Each number is 50 + 15 x the weight over its row's rms, rounded and kept within 0 to 99. Layers, rows and columns count from 0. The size before them is the row's rms in percent of the matrix's.

# layer 3 MLP up, 512x128, rms 0.156, rows 342-354, columns 0-127
113:69 47 55 62 30 37 55 44 46 47 80 88 46 52 55 26 53 68 59 67 23 42 58 55 47 34 70 50 47 38 55 70 60 48 45 36 68 45 63 79 52 68 42 44 38 50 19 43 55 56 61 60 20 35 26 25 41 56 65 73 43 92 68 56 46 50 61 54 60 46 63 50 45 36 61 56 38 47 26 48 61 64 57 67 22 60 45 52 12 62 34 26 68 37 43 62 25 39 36 32 46 32 83 51 40 34 61 49 60 69 33 52 66 17 33 51 45 61 57 53 42 57 51 57 45 34 47 30
081:57 34 38 46 72 64 61 76 30 55 39 65 52 36 59 49 41 49 54 51 40 44 47 38 35 31 50 51 37 53 26 34 64 74 37 67 82 34 47 62 48 60 49 47 42 46 41 23 83 44 51 37 21 39 51 21 51 74 32 45 72 57 61 44 38 57 40 35 64 31 48 32 51 49 70 58 25 22 39 70 60 51 56 47 63 37 43 38 46 54 67 19 50 49 41 52 52 31 55 44 39 32 72 82 62 63 65 64 84 35 37 37 11 35 44 31 24 40 54 29 53 60 23 42 75 48 58 47
080:58 58 51 47 56 29 84 63 41 59 42 66 36 48 44 50 44 39 67 59 38 60 49 48 42 42 69 37 71 53 49 37 56 59 57 77 48 61 33 34 31 44 70 59 23 27 46 37 70 66 36 39 19 36 37 28 66 54 50 23 46 57 65 25 52 40 46 37 54 71 55 54 32 48 33 53 41 25 18 48 49 76 52 62 75 72 47 31 40 67 39 46 63 29 81 80 82 43 45 51 39 36 47 58 55 46 43 56 70 61 62 28 38 59 57 44 20 80 37 42 80 35 45 33 45 56 47 29
104:24 39 56 49 34 37 35 45 45 62 62 55 84 29 39 40 52 49 37 44 63 63 60 65 67 41 66 51 39 67 39 58 39 40 20 53 71 40 75 57 38 60 55 47 43 55 24 28 53 73 60 64 37 46 46 51 53 67 44 60 32 88 88 39 55 82 43 50 56 30 38 48 56 49 32 59 66 42 29 64 48 67 44 51 75 35 54 35 35 35 45 52 57 71 64 63 78 67 33 49 21 33 57 33 59 51 63 49 33 48 66 48 33 83 51 47 32 49 49 64 46 41 69 94 53 35 32 57
117:53 52 65 63 62 28 63 34 28 44 49 66 42 67 72 61 60 39 67 47 59 39 50 68 43 24 51 45 36 73 69 49 28 69 54 51 66 36 40 49 44 42 64 62 59 57 39 46 43 52 54 38 44 37 51 42 56 78 23 62 54 45 47 57 19 62 55 33 50 51 34 55 99 54 42 41 06 72 37 41 44 45 42 26 59 58 61 58 67 51 64 38 55 56 74 51 51 59 63 86 53 37 47 29 16 43 77 26 59 59 81 65 42 56 22 57 45 61 33 70 62 51 65 69 57 56 46 33
130:34 27 67 63 45 45 35 44 40 52 57 76 57 61 63 44 14 70 54 46 72 62 21 56 54 16 54 24 50 56 60 57 52 30 42 47 43 73 67 65 42 53 58 70 73 57 27 49 57 24 49 53 46 52 75 31 74 52 49 49 48 71 51 38 50 70 36 58 31 25 34 84 28 18 38 39 63 49 50 25 43 73 46 49 58 37 67 53 64 37 31 24 46 70 47 43 67 61 72 39 47 64 58 49 54 62 39 50 73 44 62 59 25 48 53 68 49 50 33 70 64 25 48 54 30 39 73 53
067:60 38 43 25 69 39 27 66 41 57 42 36 41 41 61 47 81 61 46 42 46 62 44 32 55 62 59 48 64 21 41 50 51 42 66 80 51 77 34 25 37 50 44 69 33 46 26 50 57 54 22 51 22 69 31 31 89 39 54 57 34 55 64 41 49 47 21 41 42 49 51 43 71 69 40 67 57 52 11 51 51 88 56 48 31 48 27 36 25 34 61 39 57 29 57 53 59 55 60 31 66 19 60 67 51 34 54 51 55 42 40 51 39 55 46 31 33 40 49 48 41 44 68 44 64 68 78 37
046:72 46 73 49 62 38 64 44 33 57 40 59 52 65 54 26 44 45 72 38 62 37 48 48 66 45 39 46 67 63 58 49 61 60 55 67 57 52 51 49 58 51 46 28 43 35 28 61 65 60 70 41 27 54 50 55 94 27 07 91 56 86 65 47 44 51 46 55 33 44 46 32 60 71 42 47 65 34 46 59 61 55 55 25 49 82 62 49 41 46 51 11 45 55 85 54 63 57 46 37 57 46 76 45 57 41 47 51 71 52 39 52 09 69 34 64 41 41 49 24 68 50 57 56 59 69 53 42
124:32 21 72 31 15 61 58 39 61 60 48 69 39 37 73 53 80 60 29 66 35 51 44 18 43 42 51 60 41 58 48 42 59 18 46 71 69 55 37 49 35 55 64 63 28 41 31 19 87 47 55 67 67 62 71 49 49 41 51 41 64 30 20 25 54 28 57 78 47 51 51 48 53 52 41 58 62 44 46 62 61 51 29 55 70 21 50 60 40 66 49 46 67 57 72 43 54 60 57 54 45 36 68 46 64 46 56 61 54 53 42 61 28 47 20 66 26 69 61 60 36 74 36 50 57 34 67 35
088:45 26 46 41 51 38 61 55 60 39 14 54 47 58 28 35 67 30 65 53 40 38 43 67 63 52 28 35 66 28 88 29 49 51 71 69 55 89 65 55 46 38 32 52 65 23 44 35 62 48 22 45 44 60 36 49 71 52 06 38 33 64 37 47 38 36 54 70 67 64 45 30 53 73 45 68 72 49 31 32 53 45 46 49 50 58 29 24 21 46 60 25 45 56 66 63 49 59 64 52 22 42 50 43 49 89 47 46 55 56 47 35 44 58 40 37 43 74 48 38 55 59 59 42 45 37 64 57
117:65 41 64 38 41 45 42 20 57 59 29 61 62 48 46 53 59 20 48 70 72 74 38 47 48 68 67 84 59 58 68 40 72 34 75 72 54 59 63 73 60 50 61 64 59 23 59 38 67 42 53 48 42 66 24 63 61 36 53 63 30 45 19 56 63 14 53 29 48 57 35 54 50 60 52 48 57 62 50 54 79 52 53 24 91 37 53 57 66 65 29 44 59 53 65 47 66 38 51 68 42 44 43 71 39 58 28 67 45 87 42 68 42 40 38 50 54 47 56 48 44 84 57 37 49 31 64 37
071:48 43 49 23 68 53 65 68 37 52 45 49 48 46 62 51 58 26 46 51 55 75 29 56 43 46 56 54 65 37 70 29 45 74 61 73 63 70 46 56 41 33 65 52 71 50 36 57 71 63 60 40 25 75 32 76 67 33 22 35 52 61 57 42 45 75 58 26 22 38 37 71 37 52 31 66 60 62 59 26 56 39 34 44 50 10 36 47 39 74 75 33 52 47 60 57 48 40 30 19 41 53 58 42 49 60 63 53 59 35 58 61 26 51 45 38 59 48 79 14 64 65 63 38 55 42 35 28
128:45 39 69 56 46 46 43 51 68 53 69 53 34 42 60 34 75 30 50 61 78 37 45 61 35 26 44 72 71 65 73 14 61 58 61 43 29 55 63 65 21 25 56 49 51 21 61 57 64 47 62 33 16 45 52 34 51 44 44 51 67 51 78 43 69 64 40 82 70 54 54 74 71 51 30 35 53 62 54 48 61 29 31 41 81 46 56 36 58 74 51 83 46 37 65 34 63 43 36 44 54 43 65 59 77 74 33 57 63 49 64 53 58 45 26 59 51 46 70 47 43 61 40 67 36 55 51 33
# layer 3 MLP down (transposed), 512x128, rms 0.21, rows 342-354, columns 0-127
093:23 45 53 32 31 61 29 55 70 67 33 47 48 69 41 42 59 40 60 56 59 30 46 67 94 71 63 55 59 43 50 52 64 35 52 47 40 19 76 63 84 55 54 90 59 32 44 25 45 51 73 30 44 44 56 59 68 38 55 43 40 23 41 80 36 57 72 54 62 39 46 39 36 38 79 50 32 55 47 53 34 72 52 41 40 57 75 48 27 48 46 64 51 51 55 38 56 49 62 40 44 63 37 29 51 57 42 44 42 66 40 64 42 41 61 13 42 33 68 42 57 56 30 16 38 56 75 56
078:26 61 53 91 67 73 15 22 52 48 31 56 33 21 45 60 47 31 39 38 28 45 28 57 42 49 49 40 36 43 34 36 48 20 53 57 49 47 38 41 44 53 61 46 55 30 55 52 50 50 51 43 46 25 38 59 47 83 52 61 38 47 56 65 51 32 55 49 59 62 49 69 50 81 58 58 56 41 61 35 57 50 63 49 84 65 62 38 30 67 58 59 73 46 37 54 92 31 68 77 59 44 58 69 45 25 35 75 58 43 53 59 50 51 43 34 45 25 48 72 48 57 53 51 93 57 52 53
761:81 46 27 61 50 51 43 36 56 41 42 60 37 45 51 56 60 75 35 89 62 55 51 13 58 74 52 62 56 25 33 54 34 70 48 43 46 55 43 68 50 80 42 72 65 22 63 32 34 53 72 56 29 69 48 61 58 26 33 59 62 52 41 35 55 51 64 55 68 47 55 53 60 48 50 52 62 49 62 81 71 43 30 62 61 32 73 14 39 52 46 35 46 48 41 47 53 50 68 33 54 71 34 29 46 34 81 65 37 55 62 73 44 74 52 57 57 46 51 44 98 60 46 67 50 61 56 54
082:28 70 32 25 61 46 84 59 69 51 54 46 71 49 51 58 50 38 51 47 57 57 44 45 37 25 42 40 39 44 25 51 20 71 68 61 47 48 51 66 50 56 24 64 44 39 42 42 69 50 69 40 68 69 63 51 40 46 28 60 60 37 51 50 81 41 65 32 55 51 42 68 63 55 45 49 25 73 40 53 61 52 55 25 18 44 64 70 46 55 76 13 50 38 40 80 53 56 70 65 50 38 55 34 58 64 46 25 32 49 27 45 59 43 31 45 48 68 20 61 90 69 46 42 45 46 39 28
087:66 45 62 67 35 57 41 43 56 40 55 68 54 69 31 59 59 38 35 43 62 44 47 59 62 55 54 54 46 66 62 73 66 49 58 57 37 42 65 30 54 54 76 39 66 51 29 62 28 59 56 35 60 65 39 24 32 33 56 34 65 56 32 58 64 41 53 47 48 56 73 84 90 54 58 42 34 62 30 33 69 52 42 22 54 64 50 36 69 51 41 75 28 23 52 33 39 68 69 94 44 50 47 66 24 60 52 00 54 41 55 64 46 42 60 43 61 37 55 48 42 41 45 57 39 77 70 66
086:70 50 47 38 58 56 84 47 68 60 77 49 35 58 43 60 52 46 45 45 25 63 45 40 42 50 59 63 17 66 63 43 53 63 49 66 68 37 56 67 42 38 57 44 70 49 42 45 47 65 31 44 57 57 52 64 33 23 24 40 53 45 46 44 67 23 87 44 57 64 47 65 57 64 44 44 59 44 53 40 46 28 69 51 41 55 57 49 47 23 42 82 76 42 81 68 54 65 71 88 16 70 57 15 65 64 50 46 51 36 26 69 40 34 41 43 84 55 43 44 37 59 44 36 67 59 41 33
062:50 51 44 66 43 30 73 71 48 42 29 45 42 45 75 74 44 56 26 48 63 57 46 09 43 41 61 82 67 27 65 55 34 68 46 51 92 28 77 59 52 46 38 33 41 40 36 21 51 68 50 47 45 39 61 32 68 58 39 44 55 60 31 76 87 32 69 39 44 18 21 59 28 57 40 61 38 47 40 68 47 33 58 50 64 48 57 48 51 62 50 65 40 58 25 73 52 48 57 52 50 64 35 61 59 47 44 55 30 61 68 44 40 30 52 53 61 44 52 75 56 35 58 51 16 62 58 54
033:56 80 37 44 43 57 43 36 49 37 59 55 46 22 67 74 23 43 32 44 61 50 82 36 48 64 71 40 19 67 48 57 55 48 24 48 33 64 64 60 60 65 69 76 39 66 56 25 26 64 70 55 77 33 24 53 45 33 78 42 71 45 34 54 43 75 49 61 61 62 46 50 57 42 22 43 61 50 47 50 51 55 28 60 57 58 54 55 50 41 29 78 58 65 38 40 79 67 43 47 34 49 54 74 44 74 34 75 57 36 49 54 73 42 47 67 27 54 53 47 25 61 49 66 67 24 69 42
099:63 49 46 43 41 52 28 26 42 70 39 25 86 55 41 59 49 32 61 64 51 74 49 43 68 48 34 51 65 40 62 53 60 41 36 58 56 41 66 38 56 64 48 48 38 33 73 35 78 54 54 48 49 44 61 73 29 41 44 71 49 71 18 47 44 47 60 47 44 48 10 50 51 39 65 54 46 67 37 57 57 78 59 48 74 74 56 69 48 50 22 70 42 49 50 47 65 72 69 41 45 29 49 78 50 47 38 79 36 47 35 36 56 51 65 61 85 22 53 75 64 87 48 46 53 29 35 64
060:33 60 51 52 77 67 34 64 58 53 64 29 23 63 31 62 46 55 32 78 31 41 36 48 55 52 61 49 72 67 53 40 58 47 60 62 54 66 90 32 52 71 54 44 46 38 60 50 32 45 59 50 76 69 69 44 55 61 90 29 61 76 38 47 62 30 44 59 71 34 22 39 76 38 64 52 53 65 65 54 42 45 57 56 54 24 33 50 70 64 39 65 41 40 64 56 17 46 56 50 49 70 56 50 71 30 57 89 56 71 63 42 47 65 63 59 60 69 44 63 55 57 72 71 72 50 43 40
088:58 44 46 52 48 39 38 52 53 68 36 72 51 47 60 48 56 46 30 56 43 51 36 47 62 36 48 59 74 07 60 55 51 43 25 50 47 59 66 77 45 46 51 52 58 39 39 17 14 41 33 30 47 64 67 66 35 46 42 52 56 63 42 62 45 61 40 49 47 45 56 39 55 54 54 34 41 28 08 76 57 99 47 31 56 56 40 32 61 29 35 54 46 35 57 82 50 75 32 47 75 51 58 53 65 50 47 70 47 59 39 37 96 58 42 30 62 44 49 52 29 53 47 62 78 32 40 61
080:43 42 63 84 66 40 73 33 57 44 62 33 53 44 38 56 29 60 30 35 36 17 35 54 91 65 53 31 47 51 41 43 50 43 47 62 28 69 50 51 35 47 69 41 45 78 72 09 33 39 26 53 68 30 80 73 47 59 46 61 41 61 51 56 43 52 44 63 53 31 61 42 40 60 68 40 54 54 58 70 65 52 82 86 49 48 53 45 50 78 40 46 58 62 30 58 33 86 61 49 24 58 54 49 52 55 31 36 54 27 38 53 47 40 47 73 36 44 52 38 70 48 44 50 71 67 53 51
089:41 64 65 15 63 69 16 42 50 69 46 49 59 24 51 68 30 70 31 71 46 73 33 56 47 69 55 30 37 55 50 15 58 59 64 56 59 33 28 35 66 33 25 64 66 32 63 41 61 66 59 46 46 56 32 57 59 52 59 51 60 43 45 69 45 71 09 78 38 59 50 59 61 52 79 83 41 49 43 44 49 36 41 57 40 72 31 59 51 55 67 34 71 46 80 61 57 60 58 49 50 51 39 62 11 38 51 41 35 48 57 49 48 46 36 33 50 62 72 42 41 20 54 38 57 56 62 42